Weights of a small transformer language model: MLP 768 tanh GELU, 15.1M parameters.
Each number is 50 + 15 x the weight over its row's rms, rounded and kept within 0 to 99. Layers, rows and columns count from 0. The size before them is the row's rms in percent of the matrix's.

# k: layer 5 attention key, 384x384, rms 0.0355, rows 219-254, columns 96-191
# q: layer 5 attention query, 384x384, rms 0.0354, rows 220-255, columns 96-191
k219 097:65 68 60 65 70 43 35 62 43 59 50 22 48 65 39 51 58 34 62 13 55 78 53 70 44 46 49 75 21 52 52 40 79 43 06 59 41 17 74 61 58 60 42 36 12 99 65 61 58 37 42 58 46 61 81 56 54 48 40 52 62 26 38 49 56 56 24 55 37 14 29 48 76 35 59 59 24 78 66 42 42 50 65 62 43 38 46 37 69 64 44 56 27 77 37 39
q220 100:57 34 57 44 17 51 43 24 54 55 73 70 34 53 55 68 43 41 64 34 50 69 42 46 55 26 23 82 64 62 32 63 50 66 46 44 47 35 37 70 47 66 61 47 39 74 61 67 65 46 47 55 53 55 30 62 59 73 32 85 84 74 25 62 31 43 41 69 51 19 48 48 59 40 47 47 46 73 40 24 47 68 63 53 70 63 27 21 78 59 45 91 38 37 30 70
k220 103:64 61 42 13 60 60 33 37 70 24 84 62 71 38 57 20 41 39 75 39 59 33 58 62 51 54 51 55 63 53 48 63 65 59 37 69 65 42 76 23 28 59 40 46 55 60 63 57 43 78 54 77 33 37 72 60 43 53 57 55 40 56 55 62 55 50 60 43 50 66 43 56 55 32 56 45 45 44 35 69 75 51 53 43 81 47 59 27 67 40 36 38 27 37 45 31
q221 093:50 56 70 26 70 56 53 31 73 68 44 61 26 26 56 32 35 47 58 33 86 62 50 52 65 55 36 74 73 56 46 47 47 56 88 28 57 36 58 66 72 53 63 55 46 48 37 46 49 80 84 46 61 57 33 47 31 15 65 55 48 73 63 55 59 40 60 45 64 54 38 55 64 64 31 34 51 52 49 32 64 44 44 40 52 26 63 63 65 40 54 32 62 57 23 91
k221 096:40 69 47 51 40 24 50 73 57 62 51 70 38 20 49 41 32 45 66 47 82 43 31 70 41 72 51 66 95 39 61 31 53 58 53 44 74 62 77 64 63 69 71 47 54 43 52 43 52 65 72 29 63 91 43 39 62 05 54 47 10 63 40 52 42 74 50 70 75 55 50 33 40 66 64 37 80 66 48 46 43 22 37 44 37 33 49 73 42 48 76 30 43 27 52 58
q222 090:66 50 60 52 65 43 38 17 69 62 61 49 65 32 54 23 57 44 70 49 46 42 57 47 37 45 75 44 64 85 50 50 41 52 33 34 26 44 70 44 40 50 28 64 62 41 92 36 53 66 61 53 32 43 43 74 75 75 50 33 46 57 43 31 39 80 36 53 51 23 37 51 51 45 38 69 64 43 54 76 47 37 23 29 80 64 46 43 51 59 50 28 66 36 30 39
k222 094:42 41 68 45 80 40 56 43 59 63 42 53 63 48 42 59 51 64 72 39 24 24 63 25 39 44 79 54 61 67 19 53 33 82 75 55 48 77 60 58 41 60 52 58 60 62 78 29 35 60 45 44 49 51 40 64 48 52 53 59 50 61 51 45 57 49 46 60 59 41 54 38 69 65 70 60 46 43 46 67 60 48 57 56 63 55 51 46 36 31 62 45 64 27 56 30
q223 096:57 69 73 60 40 61 77 39 33 66 32 50 76 50 40 48 50 59 46 77 59 81 38 46 70 53 33 51 54 68 18 30 73 51 51 25 47 56 30 63 31 47 71 64 55 52 36 63 41 58 45 59 26 44 50 48 37 51 39 31 33 38 72 58 59 69 48 44 71 51 73 40 73 64 47 71 78 58 42 34 61 34 55 47 89 44 51 75 54 47 41 50 32 49 38 48
k223 098:19 63 63 33 46 64 32 40 53 40 23 58 50 39 17 29 89 50 53 25 50 39 39 65 44 58 44 72 71 40 64 18 77 41 58 47 63 44 35 58 38 47 44 50 65 17 67 55 75 38 53 48 67 49 15 40 37 54 47 52 30 61 87 34 77 68 32 71 60 80 51 41 55 60 52 42 52 58 44 52 39 41 72 65 55 29 39 83 66 43 84 51 65 57 69 35
q224 096:52 58 61 60 65 29 64 68 56 31 46 40 31 53 45 45 25 61 74 73 78 52 37 53 42 59 49 55 37 58 35 38 57 38 45 67 53 43 27 61 65 37 48 74 46 70 44 28 68 64 62 54 44 37 63 40 50 36 66 43 34 22 38 18 28 50 33 58 55 46 45 30 65 54 48 72 43 52 35 52 38 45 51 25 70 55 54 53 60 33 70 29 31 64 45 55
k224 097:69 65 35 68 55 59 68 34 67 39 50 26 45 73 39 46 53 47 54 57 31 41 50 55 21 37 45 60 53 43 62 25 56 51 53 30 38 46 45 65 62 14 75 75 47 43 44 51 58 49 30 40 28 42 36 45 35 62 38 50 24 58 74 27 60 42 63 45 56 51 71 27 30 69 50 51 59 53 62 21 37 45 69 38 42 65 49 57 64 69 59 48 45 70 54 52
q225 093:48 48 55 23 35 73 58 53 46 67 54 50 64 32 65 34 61 75 58 62 71 66 16 41 60 33 23 54 41 57 37 19 34 61 63 54 55 30 64 47 60 68 65 20 60 69 54 34 38 27 32 48 35 65 71 52 48 37 56 38 78 67 27 70 47 50 75 69 52 42 58 40 60 35 48 22 41 78 37 53 71 50 33 42 47 23 45 55 39 45 39 70 64 53 30 45
k225 091:47 67 31 46 44 34 60 42 22 83 58 74 81 60 42 37 81 59 75 60 84 20 57 56 40 58 40 43 48 27 59 85 50 43 53 51 60 42 76 45 51 51 57 16 57 30 47 32 51 13 53 40 56 43 65 74 60 59 37 45 29 56 31 65 37 48 46 63 54 48 33 12 56 70 42 46 69 71 59 53 67 42 57 53 51 22 21 74 40 60 51 81 49 30 59 44
q226 105:65 72 47 52 63 74 42 21 24 43 58 77 24 17 56 41 57 74 62 30 48 60 71 57 43 63 84 36 67 25 73 40 46 60 54 45 08 57 29 42 43 51 58 58 86 28 60 49 64 35 68 29 52 30 65 58 27 42 67 44 22 76 59 66 47 47 49 48 63 60 25 70 45 57 53 80 55 25 57 53 37 37 55 59 41 55 51 75 51 41 50 57 45 58 63 53
k226 099:60 42 65 49 79 43 31 73 62 32 28 44 52 36 28 37 40 44 73 55 75 56 36 55 60 61 74 50 57 57 48 49 52 33 55 31 39 41 48 51 61 36 47 82 75 24 43 60 50 43 56 45 64 51 63 41 49 33 57 39 35 64 59 36 31 36 47 61 29 77 30 64 46 42 63 69 51 38 47 63 47 52 47 50 51 66 48 43 85 40 24 55 78 63 42 68
q227 100:69 39 40 32 56 58 36 40 38 35 42 40 33 51 70 66 49 70 32 60 61 31 45 52 67 55 25 52 87 88 45 47 52 35 53 67 51 67 52 67 76 53 51 50 19 60 49 59 54 48 54 30 44 59 42 43 52 34 40 45 74 55 58 47 40 44 69 38 31 47 54 48 76 71 50 25 40 58 37 48 47 58 68 47 28 75 52 49 52 45 60 99 80 38 49 51
k227 097:76 49 36 47 60 44 65 36 57 68 45 68 53 89 61 36 60 55 42 29 37 43 71 55 50 32 39 24 92 56 46 53 49 45 40 70 47 38 53 28 66 49 74 62 48 13 44 63 59 52 43 28 50 57 77 35 37 25 59 45 70 56 52 64 29 45 21 19 52 60 58 53 59 70 33 54 48 22 46 07 77 67 40 35 39 71 51 58 32 77 52 79 50 68 75 25
q228 094:44 76 69 11 71 25 11 53 63 54 75 53 60 58 50 67 23 63 33 26 69 46 39 65 50 48 57 57 58 40 51 51 43 56 75 51 36 42 68 36 69 45 54 48 48 37 60 48 40 42 90 82 64 47 62 76 50 32 56 47 70 57 68 43 65 69 37 33 57 41 17 43 47 49 56 46 68 51 67 48 54 85 64 64 34 26 31 46 56 58 37 59 40 59 54 52
k228 095:39 53 62 55 51 24 34 48 48 75 59 36 68 51 53 60 63 44 56 39 76 46 49 48 77 60 46 30 67 50 36 22 46 38 51 65 62 18 57 46 73 66 41 28 52 54 20 48 19 55 54 56 54 47 43 81 37 34 61 59 28 49 42 42 53 34 45 37 68 70 46 42 31 42 51 37 58 60 58 60 36 72 34 59 60 62 54 08 32 49 62 59 56 43 31 82
q229 090:58 13 40 22 55 68 62 49 55 60 37 28 58 43 68 28 47 43 64 55 42 58 61 59 47 61 59 38 23 62 36 68 48 72 74 40 43 23 57 63 38 78 47 83 66 55 60 15 58 61 23 31 21 35 49 46 51 26 32 46 55 73 48 46 52 54 47 61 50 66 46 55 63 57 58 70 50 52 25 66 22 54 38 19 37 27 54 53 67 33 44 60 45 42 33 77
k229 091:58 49 50 59 76 36 34 45 68 49 23 39 39 45 63 40 56 51 61 29 71 52 48 46 59 31 50 41 47 25 47 64 12 47 75 52 60 41 63 45 58 56 44 59 55 64 55 49 50 66 67 46 57 47 71 58 51 25 45 51 38 49 49 55 31 65 51 38 74 68 69 79 61 55 76 45 56 41 35 49 45 70 50 44 41 76 36 45 45 49 36 26 40 26 48 55
q230 087:40 29 64 48 51 67 76 62 38 26 50 51 62 48 78 42 54 27 45 89 35 34 55 42 33 76 45 69 66 72 48 49 47 76 56 64 38 34 42 44 38 52 68 60 69 57 45 88 59 59 38 71 38 77 46 53 56 47 65 48 55 55 58 60 45 25 55 53 36 44 52 56 51 27 58 21 55 51 46 44 51 73 24 67 67 35 77 55 52 49 39 71 83 72 46 76
k230 088:59 67 48 47 38 56 61 57 26 35 51 49 45 33 71 43 58 40 67 40 20 63 52 66 71 51 58 66 70 53 61 34 25 54 50 39 48 65 46 67 67 78 76 61 20 38 51 62 43 73 38 63 34 60 70 73 69 43 57 63 61 30 58 33 56 33 53 71 58 50 35 52 38 62 53 52 39 60 32 47 32 79 13 64 51 50 51 49 45 70 49 49 37 43 44 54
q231 092:35 53 61 35 33 55 55 63 61 66 54 58 50 63 45 42 44 51 56 31 63 36 39 35 41 59 41 55 63 51 35 58 69 47 46 34 47 58 56 47 69 77 69 58 33 30 48 67 08 47 53 41 40 80 24 61 50 61 21 66 36 76 25 48 37 40 48 66 36 59 54 62 86 53 25 60 49 67 62 53 47 24 59 90 49 57 27 35 66 15 27 71 48 54 58 42
k231 094:31 39 51 31 00 23 44 17 26 55 71 53 37 33 41 41 56 42 62 52 51 63 58 45 51 49 46 51 39 43 51 44 40 50 69 49 25 42 63 60 42 37 57 22 30 33 56 81 38 63 58 49 43 47 42 65 45 64 27 66 27 51 66 64 47 84 53 66 62 33 56 83 40 40 38 53 64 73 58 46 32 45 35 37 55 22 37 53 58 59 49 53 51 79 50 21
q232 091:41 34 56 37 19 44 63 69 69 35 82 28 28 59 37 63 39 65 45 21 33 60 50 50 43 38 74 74 51 52 45 39 38 27 63 29 48 56 39 62 71 62 64 21 37 44 28 75 54 60 45 55 60 49 73 43 36 78 56 64 73 30 33 54 59 66 66 63 67 51 60 63 54 58 40 28 61 91 53 42 46 40 68 34 45 38 40 75 46 58 48 53 64 53 79 38
k232 095:33 72 56 42 71 53 46 32 49 46 61 35 71 58 48 21 59 35 55 47 46 45 52 47 33 55 57 62 62 46 55 44 72 76 52 48 46 45 21 45 42 52 46 69 34 30 20 60 69 62 55 56 48 54 53 35 35 58 50 58 43 42 48 64 31 60 61 39 65 46 51 48 40 42 68 68 68 67 37 74 58 52 34 31 49 53 60 40 60 67 45 45 26 70 56 42
q233 088:61 42 36 40 58 54 54 69 69 45 39 30 35 48 50 53 57 69 61 44 42 57 35 43 23 50 68 46 72 39 53 76 04 43 59 47 53 54 73 34 61 13 51 36 67 39 54 34 63 43 62 57 54 65 52 70 40 65 49 56 43 50 51 50 32 37 30 59 50 30 66 46 46 57 40 60 54 65 83 50 23 30 71 59 54 41 90 56 69 45 44 60 31 61 55 61
k233 093:44 55 46 55 53 54 74 41 67 36 69 55 37 44 45 46 51 40 69 71 32 67 74 50 33 49 62 47 43 40 31 42 45 71 64 34 50 59 64 65 51 42 52 63 59 49 44 60 29 37 68 43 47 78 48 54 28 54 62 46 54 46 26 71 15 45 52 59 33 48 69 65 44 36 38 60 31 39 25 50 27 34 50 32 57 37 45 64 53 49 54 60 41 60 27 60
q234 090:42 54 60 28 63 59 55 53 68 63 46 45 65 57 31 62 54 27 62 38 54 52 40 51 49 56 41 54 31 35 40 61 77 43 41 50 46 48 56 46 43 48 69 29 50 45 47 54 50 67 35 42 58 48 50 60 43 47 60 47 43 41 59 49 56 47 51 41 46 43 66 42 70 43 66 59 63 51 44 57 32 18 64 37 67 68 53 48 37 27 70 71 70 46 42 33
k234 088:51 35 71 69 58 55 54 21 84 25 28 45 52 64 58 59 21 44 18 49 57 38 51 57 55 67 49 78 58 59 32 54 39 65 53 33 52 41 67 62 30 68 64 56 63 36 48 72 49 63 78 36 20 71 29 48 28 61 64 88 39 48 55 36 51 20 40 60 54 47 33 52 67 50 31 55 31 58 67 56 58 36 51 46 43 64 53 61 55 16 38 40 75 72 30 45
q235 093:25 47 45 37 58 64 46 39 35 65 60 42 43 50 63 36 23 89 48 54 75 65 62 66 62 58 54 25 46 46 53 54 45 70 63 45 49 58 43 76 35 53 41 31 49 45 59 76 58 37 63 55 52 55 46 59 44 42 55 57 71 33 55 32 36 70 47 50 55 73 47 84 53 36 24 40 60 35 54 37 20 43 45 68 20 33 48 58 55 34 57 24 29 63 63 59
k235 095:68 51 28 66 99 44 69 53 50 52 70 67 52 47 36 41 52 53 81 48 31 49 35 75 40 60 32 35 41 60 53 42 50 45 63 63 36 58 41 29 40 41 55 60 33 41 58 23 60 50 79 42 52 49 66 68 36 44 64 49 36 51 48 56 69 58 51 35 59 79 39 48 40 55 33 41 56 07 54 52 33 43 56 55 51 65 39 50 51 53 43 38 20 47 63 62
q236 096:61 44 41 35 46 56 48 25 36 57 32 60 58 42 41 48 64 52 99 25 44 30 54 43 32 24 46 24 45 83 38 40 66 34 42 49 60 65 27 42 53 45 51 46 89 62 62 49 42 45 21 69 60 42 14 54 56 28 63 45 72 40 59 16 24 36 65 48 34 49 57 41 41 66 61 49 67 46 63 64 66 50 55 63 62 49 56 70 32 49 27 81 51 67 66 31
k236 098:55 60 39 39 42 45 47 37 64 54 56 47 83 55 56 63 40 44 85 63 60 34 26 49 69 32 39 20 45 47 60 43 66 52 39 70 50 45 36 40 73 43 38 21 39 50 55 66 51 14 38 54 66 34 05 31 41 57 52 77 67 57 34 36 35 63 66 46 57 67 57 59 49 58 77 32 49 42 46 74 61 41 55 50 56 47 53 20 48 28 35 79 61 44 62 29
q237 097:55 58 56 26 36 63 64 63 59 36 35 51 73 44 81 28 54 42 50 53 69 53 31 56 48 62 34 65 49 63 64 62 34 52 34 60 64 49 60 57 72 68 47 73 40 40 58 70 35 51 54 54 16 66 44 48 57 47 65 38 47 41 54 77 42 51 49 61 41 21 23 39 48 39 24 36 51 41 68 25 62 54 45 42 46 64 77 29 53 63 28 55 46 37 64 47
k237 098:63 65 55 24 43 54 55 22 50 44 44 54 40 65 58 52 55 45 58 60 51 65 33 61 38 49 40 38 41 43 47 51 35 42 60 24 31 49 37 39 80 69 35 40 34 54 41 43 64 69 62 35 79 64 51 58 24 41 94 37 31 65 54 51 32 53 58 65 54 64 59 43 13 40 25 36 59 55 59 50 30 57 36 61 51 46 53 79 36 55 58 68 63 24 40 63
q238 092:30 33 41 42 70 54 54 58 67 68 69 61 29 39 28 21 55 58 69 61 74 50 57 45 47 50 71 33 54 45 31 55 46 56 48 60 43 64 42 49 42 61 54 45 54 54 38 52 69 40 24 70 63 31 59 53 53 23 69 24 36 55 53 34 34 78 65 54 43 48 62 75 36 41 57 80 69 74 65 30 46 22 24 37 57 69 45 39 46 04 58 41 42 41 42 65
k238 096:43 70 34 68 60 43 46 49 51 38 68 45 51 74 32 45 62 46 84 57 36 51 52 39 55 64 75 18 39 73 54 64 48 23 58 57 73 59 51 28 69 48 49 43 56 59 52 47 35 65 39 51 77 52 35 58 39 48 33 35 46 39 80 60 41 30 55 64 52 43 26 12 43 31 46 55 62 55 57 58 52 55 44 52 32 77 56 41 41 55 44 47 69 45 24 28
q239 096:44 46 72 71 58 32 41 61 42 63 47 76 60 78 47 62 37 45 46 57 32 68 31 53 65 58 41 38 48 56 46 35 32 61 55 77 49 62 44 56 74 36 47 41 64 39 53 33 52 26 40 43 56 38 11 59 68 63 52 40 62 36 40 41 45 42 52 56 51 33 75 50 54 35 58 41 51 46 37 43 75 40 46 60 53 56 51 24 47 55 49 69 81 62 53 65
k239 096:43 23 59 68 46 48 47 74 16 56 80 40 81 79 43 66 47 43 69 68 47 69 40 38 54 48 52 54 58 60 73 58 38 78 46 30 52 23 51 40 64 58 46 53 38 45 56 38 65 36 47 49 62 66 22 70 54 65 38 51 60 62 61 31 33 53 40 42 43 35 69 85 63 19 54 27 49 49 41 20 42 58 25 58 77 78 65 30 43 34 65 61 49 56 49 54
q240 095:16 27 44 40 70 47 69 58 30 60 27 58 44 42 51 30 62 70 53 43 48 40 60 60 35 35 45 48 58 12 38 69 45 43 57 50 42 64 66 40 66 47 46 60 99 41 63 18 58 56 63 60 63 49 45 36 72 59 46 64 22 66 54 39 33 44 50 48 59 62 35 56 38 56 15 63 68 39 44 58 38 39 58 23 50 48 60 59 38 64 53 47 32 57 43 44
k240 090:72 66 47 54 69 39 59 57 58 57 24 67 49 63 46 51 14 59 44 54 26 49 50 46 43 55 39 37 65 45 54 47 50 55 52 40 17 45 43 11 75 11 59 32 71 79 43 26 21 58 34 58 55 60 49 63 82 43 37 41 46 16 49 67 46 61 44 24 36 32 49 42 50 42 29 72 33 63 41 45 71 52 61 49 35 59 68 54 40 72 47 44 44 67 44 71
q241 092:33 62 49 32 63 48 61 53 39 48 37 47 70 71 45 52 53 47 61 59 43 45 53 52 56 44 02 58 63 34 36 33 50 49 74 71 48 40 54 69 52 39 30 24 26 69 31 26 56 52 44 46 69 39 48 46 43 52 38 72 53 57 38 55 99 80 64 24 47 59 57 54 32 52 37 53 42 37 46 09 61 82 77 81 65 49 69 37 46 49 57 51 61 61 55 59
k241 094:83 63 36 48 45 62 56 50 27 54 63 51 49 64 66 73 46 35 41 54 51 49 26 38 63 51 11 51 76 49 54 53 67 40 52 60 56 38 31 67 57 68 54 48 42 75 67 31 50 39 33 35 78 43 60 41 77 45 22 84 38 46 54 36 79 35 63 51 23 45 46 52 23 53 51 53 22 16 37 33 62 57 47 77 85 55 49 57 61 55 57 54 43 45 29 39
q242 096:37 35 26 65 73 42 41 67 25 29 80 79 34 71 38 35 26 54 45 58 49 32 68 49 45 48 63 43 26 82 55 33 50 66 50 64 32 66 24 32 48 54 66 33 45 34 53 11 63 61 49 62 54 64 57 38 33 48 52 42 64 56 43 49 25 51 26 63 40 72 29 40 39 35 63 78 19 17 39 44 50 38 36 28 60 48 45 47 49 56 68 47 58 60 99 59
k242 097:40 36 61 44 44 67 48 71 20 62 54 56 46 67 40 28 35 38 60 52 47 45 63 75 47 47 63 06 47 51 49 43 62 38 55 90 36 49 61 47 65 54 47 48 47 53 47 45 50 34 39 39 66 14 39 53 73 40 50 45 56 48 64 47 29 66 43 53 47 64 53 49 23 22 28 48 47 30 49 63 68 36 38 66 56 31 76 58 54 50 43 40 73 69 54 22
q243 090:43 51 46 26 53 35 41 54 61 35 27 49 53 53 59 48 26 47 48 59 43 49 48 37 53 50 50 52 38 59 27 21 27 41 40 73 66 40 40 34 18 46 47 39 46 44 37 41 37 54 50 64 43 53 43 54 86 51 59 34 79 71 56 44 55 08 78 55 44 49 74 45 28 41 48 40 30 53 41 36 51 52 56 91 24 61 43 38 64 85 31 38 74 69 59 42
k243 093:36 71 52 52 52 77 25 45 19 58 57 28 64 36 54 72 52 30 55 11 46 53 56 49 58 32 61 62 74 37 48 61 46 32 42 54 27 00 41 48 54 61 38 41 46 17 39 20 68 32 56 35 57 45 35 34 68 60 44 32 64 49 43 93 72 27 32 69 24 48 70 44 71 72 21 63 27 33 48 42 40 43 46 55 41 58 42 48 51 45 48 65 66 54 58 57
q244 093:44 60 39 49 57 46 52 59 53 42 58 44 42 58 45 73 38 52 44 61 51 41 62 38 80 54 60 59 37 71 33 45 39 43 55 39 61 53 51 66 39 61 48 65 63 52 66 57 81 61 38 51 24 64 33 49 28 70 61 66 49 45 54 41 41 52 39 50 38 25 51 42 36 55 49 12 58 38 42 45 29 41 46 69 20 56 26 59 62 32 37 53 64 54 50 21
k244 093:73 73 61 57 39 57 69 38 44 58 74 34 34 49 28 54 31 40 57 38 63 62 39 53 30 54 59 72 64 84 41 71 35 41 41 56 57 74 48 49 55 59 58 77 88 40 55 46 65 61 27 42 38 58 39 57 57 56 66 53 66 56 35 48 18 37 56 09 50 32 38 47 54 64 56 40 40 44 19 37 60 57 66 47 26 62 55 42 50 33 61 53 54 50 79 39
q245 094:65 65 50 66 38 57 48 83 44 72 49 68 23 47 45 44 44 44 41 45 76 52 75 20 01 56 50 79 51 41 63 62 66 66 48 70 40 54 65 45 50 71 31 86 52 41 57 46 53 46 43 63 44 92 53 48 48 40 64 27 14 42 45 75 61 55 40 51 60 53 42 44 59 55 39 61 38 70 54 70 28 38 48 26 61 26 69 57 54 57 53 38 57 75 51 40
k245 095:72 35 64 46 33 55 57 68 43 53 52 60 30 31 35 32 51 29 53 64 58 59 77 41 66 61 68 56 39 44 40 45 39 65 52 42 26 41 72 38 70 68 33 82 59 53 60 36 48 56 57 41 58 22 43 60 56 18 74 59 27 46 33 44 60 36 54 48 62 78 47 36 56 59 54 65 23 60 49 51 15 41 85 35 47 15 44 60 60 58 52 13 67 41 32 43
q246 098:42 43 40 54 46 46 34 38 54 51 50 48 51 22 47 14 73 30 50 45 47 53 29 23 45 54 54 39 66 55 67 51 47 48 73 51 48 67 40 54 59 47 51 84 92 35 17 64 40 76 63 37 22 42 30 52 40 77 53 43 45 58 42 30 63 44 41 54 47 59 43 63 11 56 47 37 57 44 61 52 34 19 73 38 60 34 42 46 67 30 77 31 27 65 49 51
k246 105:25 57 74 54 46 64 36 41 59 51 29 52 45 18 48 64 48 63 51 73 58 65 34 50 76 38 69 36 50 76 33 51 57 49 59 57 89 59 31 57 38 58 42 48 58 39 36 70 24 74 52 54 24 60 31 74 54 43 29 38 47 45 70 64 26 51 63 42 56 21 70 31 36 64 74 64 58 35 44 35 45 38 51 77 33 41 31 50 71 62 66 45 47 59 51 48
q247 104:36 53 52 56 41 50 56 55 81 38 28 31 48 61 25 81 40 58 52 55 69 50 47 40 38 58 52 71 34 24 61 41 45 35 29 74 24 43 62 54 64 38 89 52 24 41 40 81 33 72 33 42 51 75 61 40 53 47 64 77 75 47 57 77 63 44 48 51 31 25 27 22 72 54 36 45 57 64 58 40 56 34 54 73 26 39 77 42 56 63 38 43 51 55 40 58
k247 103:75 44 37 45 43 71 55 27 47 42 39 49 48 57 55 66 38 42 44 48 61 63 61 49 73 56 61 63 67 47 64 49 79 80 28 25 50 51 48 53 70 63 41 74 48 45 52 72 73 57 41 30 36 56 77 55 21 50 49 53 49 36 42 76 58 18 39 47 21 66 06 41 56 55 09 51 51 66 59 59 65 33 57 49 47 60 08 46 71 57 44 80 47 46 32 46
q248 094:13 41 69 80 44 56 48 44 60 54 51 42 34 60 52 68 34 27 55 45 95 56 50 41 45 28 39 75 57 41 46 43 56 55 47 65 51 89 62 66 62 64 51 54 62 40 50 51 58 49 32 42 68 90 55 52 62 35 54 42 68 33 32 77 57 38 21 57 61 50 40 25 71 68 46 07 58 55 64 21 30 38 27 55 49 21 73 40 61 42 23 54 42 57 32 48
k248 090:35 51 59 71 49 44 34 58 45 66 65 58 30 66 76 60 62 60 44 56 74 39 27 77 61 41 54 45 63 63 61 66 41 31 45 60 51 61 71 59 51 59 43 27 47 29 49 44 50 41 48 67 50 47 64 55 36 23 55 37 53 48 20 41 44 56 65 25 44 72 44 69 41 71 43 42 57 30 45 19 61 66 68 45 33 33 69 47 48 57 35 47 41 57 36 49
q249 099:45 43 17 60 50 26 43 18 39 48 40 52 24 25 65 26 59 53 33 62 47 31 54 31 68 64 57 44 78 51 54 59 43 50 56 38 46 64 33 42 38 67 40 40 70 32 76 16 55 65 67 47 51 38 63 86 46 66 38 33 36 57 48 43 64 66 42 71 64 65 49 73 29 53 41 77 54 41 14 57 29 40 38 31 57 34 61 59 60 58 65 60 43 68 65 47
k249 097:52 40 12 49 61 50 32 53 50 67 39 41 28 40 41 38 47 54 52 82 60 74 31 48 61 49 87 62 69 10 60 40 48 74 61 63 30 55 48 40 46 33 53 34 45 14 50 47 50 73 56 43 64 21 21 69 58 75 44 35 36 27 52 34 43 39 34 58 71 35 46 66 08 36 57 64 68 54 32 65 53 54 25 61 73 32 66 56 72 66 32 17 46 64 77 69
q250 088:53 47 70 42 78 82 65 37 42 34 15 56 59 52 57 71 33 60 72 52 66 57 40 46 61 25 80 55 57 55 17 36 82 51 40 60 19 59 41 36 55 51 37 51 33 59 33 32 43 63 39 46 43 33 52 61 58 69 74 42 64 47 60 25 49 74 67 60 50 40 52 55 28 26 52 35 41 34 50 73 64 65 52 52 68 29 46 79 53 28 70 68 63 42 67 51
k250 093:73 43 61 37 59 74 57 09 58 46 47 39 50 86 74 62 81 37 22 76 65 58 52 49 21 46 62 70 61 51 48 67 96 60 46 74 75 30 21 60 65 43 67 43 53 58 83 46 58 26 32 59 51 75 35 50 68 27 45 57 51 24 30 47 51 63 37 46 45 46 33 37 46 52 53 69 59 63 49 45 65 78 53 60 60 50 42 48 53 24 72 58 56 50 53 52
q251 088:46 62 15 25 28 61 71 65 44 42 49 37 51 89 59 86 24 45 37 79 59 49 58 52 58 47 56 45 51 50 58 41 73 59 54 47 55 37 51 48 73 33 49 67 61 54 65 73 47 45 25 60 39 61 32 28 78 37 52 50 78 56 45 84 40 21 54 35 68 69 69 79 58 48 55 50 32 60 52 59 32 60 45 60 47 62 35 62 44 66 58 76 50 35 33 33
k251 092:58 81 27 53 74 68 76 40 36 34 57 20 63 42 58 36 24 30 57 58 69 45 41 67 45 73 53 49 36 82 51 53 52 38 67 15 51 54 54 43 57 66 40 41 66 25 54 35 55 57 49 42 50 43 72 53 45 81 62 66 71 55 66 53 50 50 45 37 63 56 18 49 71 42 37 68 58 56 70 41 42 74 65 49 58 45 25 66 65 49 41 47 22 77 70 49
q252 095:46 57 66 83 63 39 44 30 57 51 68 77 67 56 32 54 56 62 55 53 42 31 38 73 43 55 65 45 70 53 57 72 56 43 66 23 38 78 04 55 54 10 46 45 35 53 47 68 66 66 46 47 60 71 59 64 55 50 50 31 76 53 71 42 55 33 35 55 58 47 46 39 54 28 35 75 52 31 83 18 55 71 41 56 65 67 58 42 59 50 26 55 67 47 42 65
k252 096:49 79 39 48 39 58 34 54 43 52 69 73 51 59 68 46 68 83 53 40 36 42 58 47 51 60 74 24 85 55 47 45 62 29 47 40 54 52 43 71 58 46 71 48 49 48 57 47 66 76 46 46 32 75 46 44 57 64 59 56 37 67 44 36 36 42 48 67 53 80 58 51 51 25 64 53 59 26 51 55 39 56 11 52 46 20 41 60 48 38 49 55 60 29 10 54
q253 092:51 45 41 26 25 50 51 35 48 34 59 59 77 68 45 66 75 48 55 57 58 63 68 22 71 45 57 45 41 58 36 65 41 47 57 59 39 81 62 35 45 29 28 28 46 74 31 37 45 53 53 68 75 55 68 80 45 23 31 40 73 36 42 60 39 50 33 55 51 45 40 73 59 70 48 55 49 68 58 72 50 64 41 73 25 75 52 35 64 35 61 51 77 52 46 62
k253 095:49 65 52 29 33 70 43 62 60 39 47 36 71 58 54 67 37 49 60 57 39 47 48 58 64 52 56 46 66 65 55 39 54 29 48 20 31 66 69 33 52 45 61 07 58 82 53 51 33 56 49 58 57 60 44 82 58 00 47 58 66 67 54 41 37 54 67 69 63 35 38 69 48 46 73 49 51 49 82 48 52 50 64 30 34 50 41 32 58 23 59 54 61 49 54 52
q254 090:63 43 63 51 46 23 29 21 39 45 37 44 68 32 04 40 38 62 72 46 43 03 41 49 45 44 36 58 51 50 47 65 62 65 38 50 33 18 62 59 32 34 26 53 52 60 32 53 85 64 31 50 41 38 52 85 45 45 44 35 59 44 23 52 53 18 69 60 46 51 57 70 12 48 10 21 59 47 24 75 74 39 39 51 29 41 54 80 32 50 37 53 41 67 67 42
k254 092:61 53 70 44 52 40 43 40 47 30 52 45 74 48 47 73 45 43 37 77 67 32 46 44 37 15 17 57 71 52 20 67 65 48 61 46 56 39 55 64 54 48 47 68 42 61 47 22 40 61 32 61 54 65 55 40 37 65 55 78 47 35 51 71 57 33 64 51 38 21 66 51 45 45 52 44 32 36 36 28 87 69 62 55 07 37 46 65 37 56 44 50 59 53 29 35
q255 093:57 40 76 44 44 54 73 62 48 63 38 59 66 58 69 55 71 47 59 63 73 55 21 24 47 42 53 57 33 38 37 05 68 59 27 70 21 32 42 25 64 66 34 58 47 66 55 77 55 39 18 31 51 66 58 49 39 27 67 58 42 35 79 56 53 34 45 30 43 65 48 72 30 38 59 41 57 56 57 45 39 47 43 23 47 69 67 53 57 66 48 84 29 29 27 33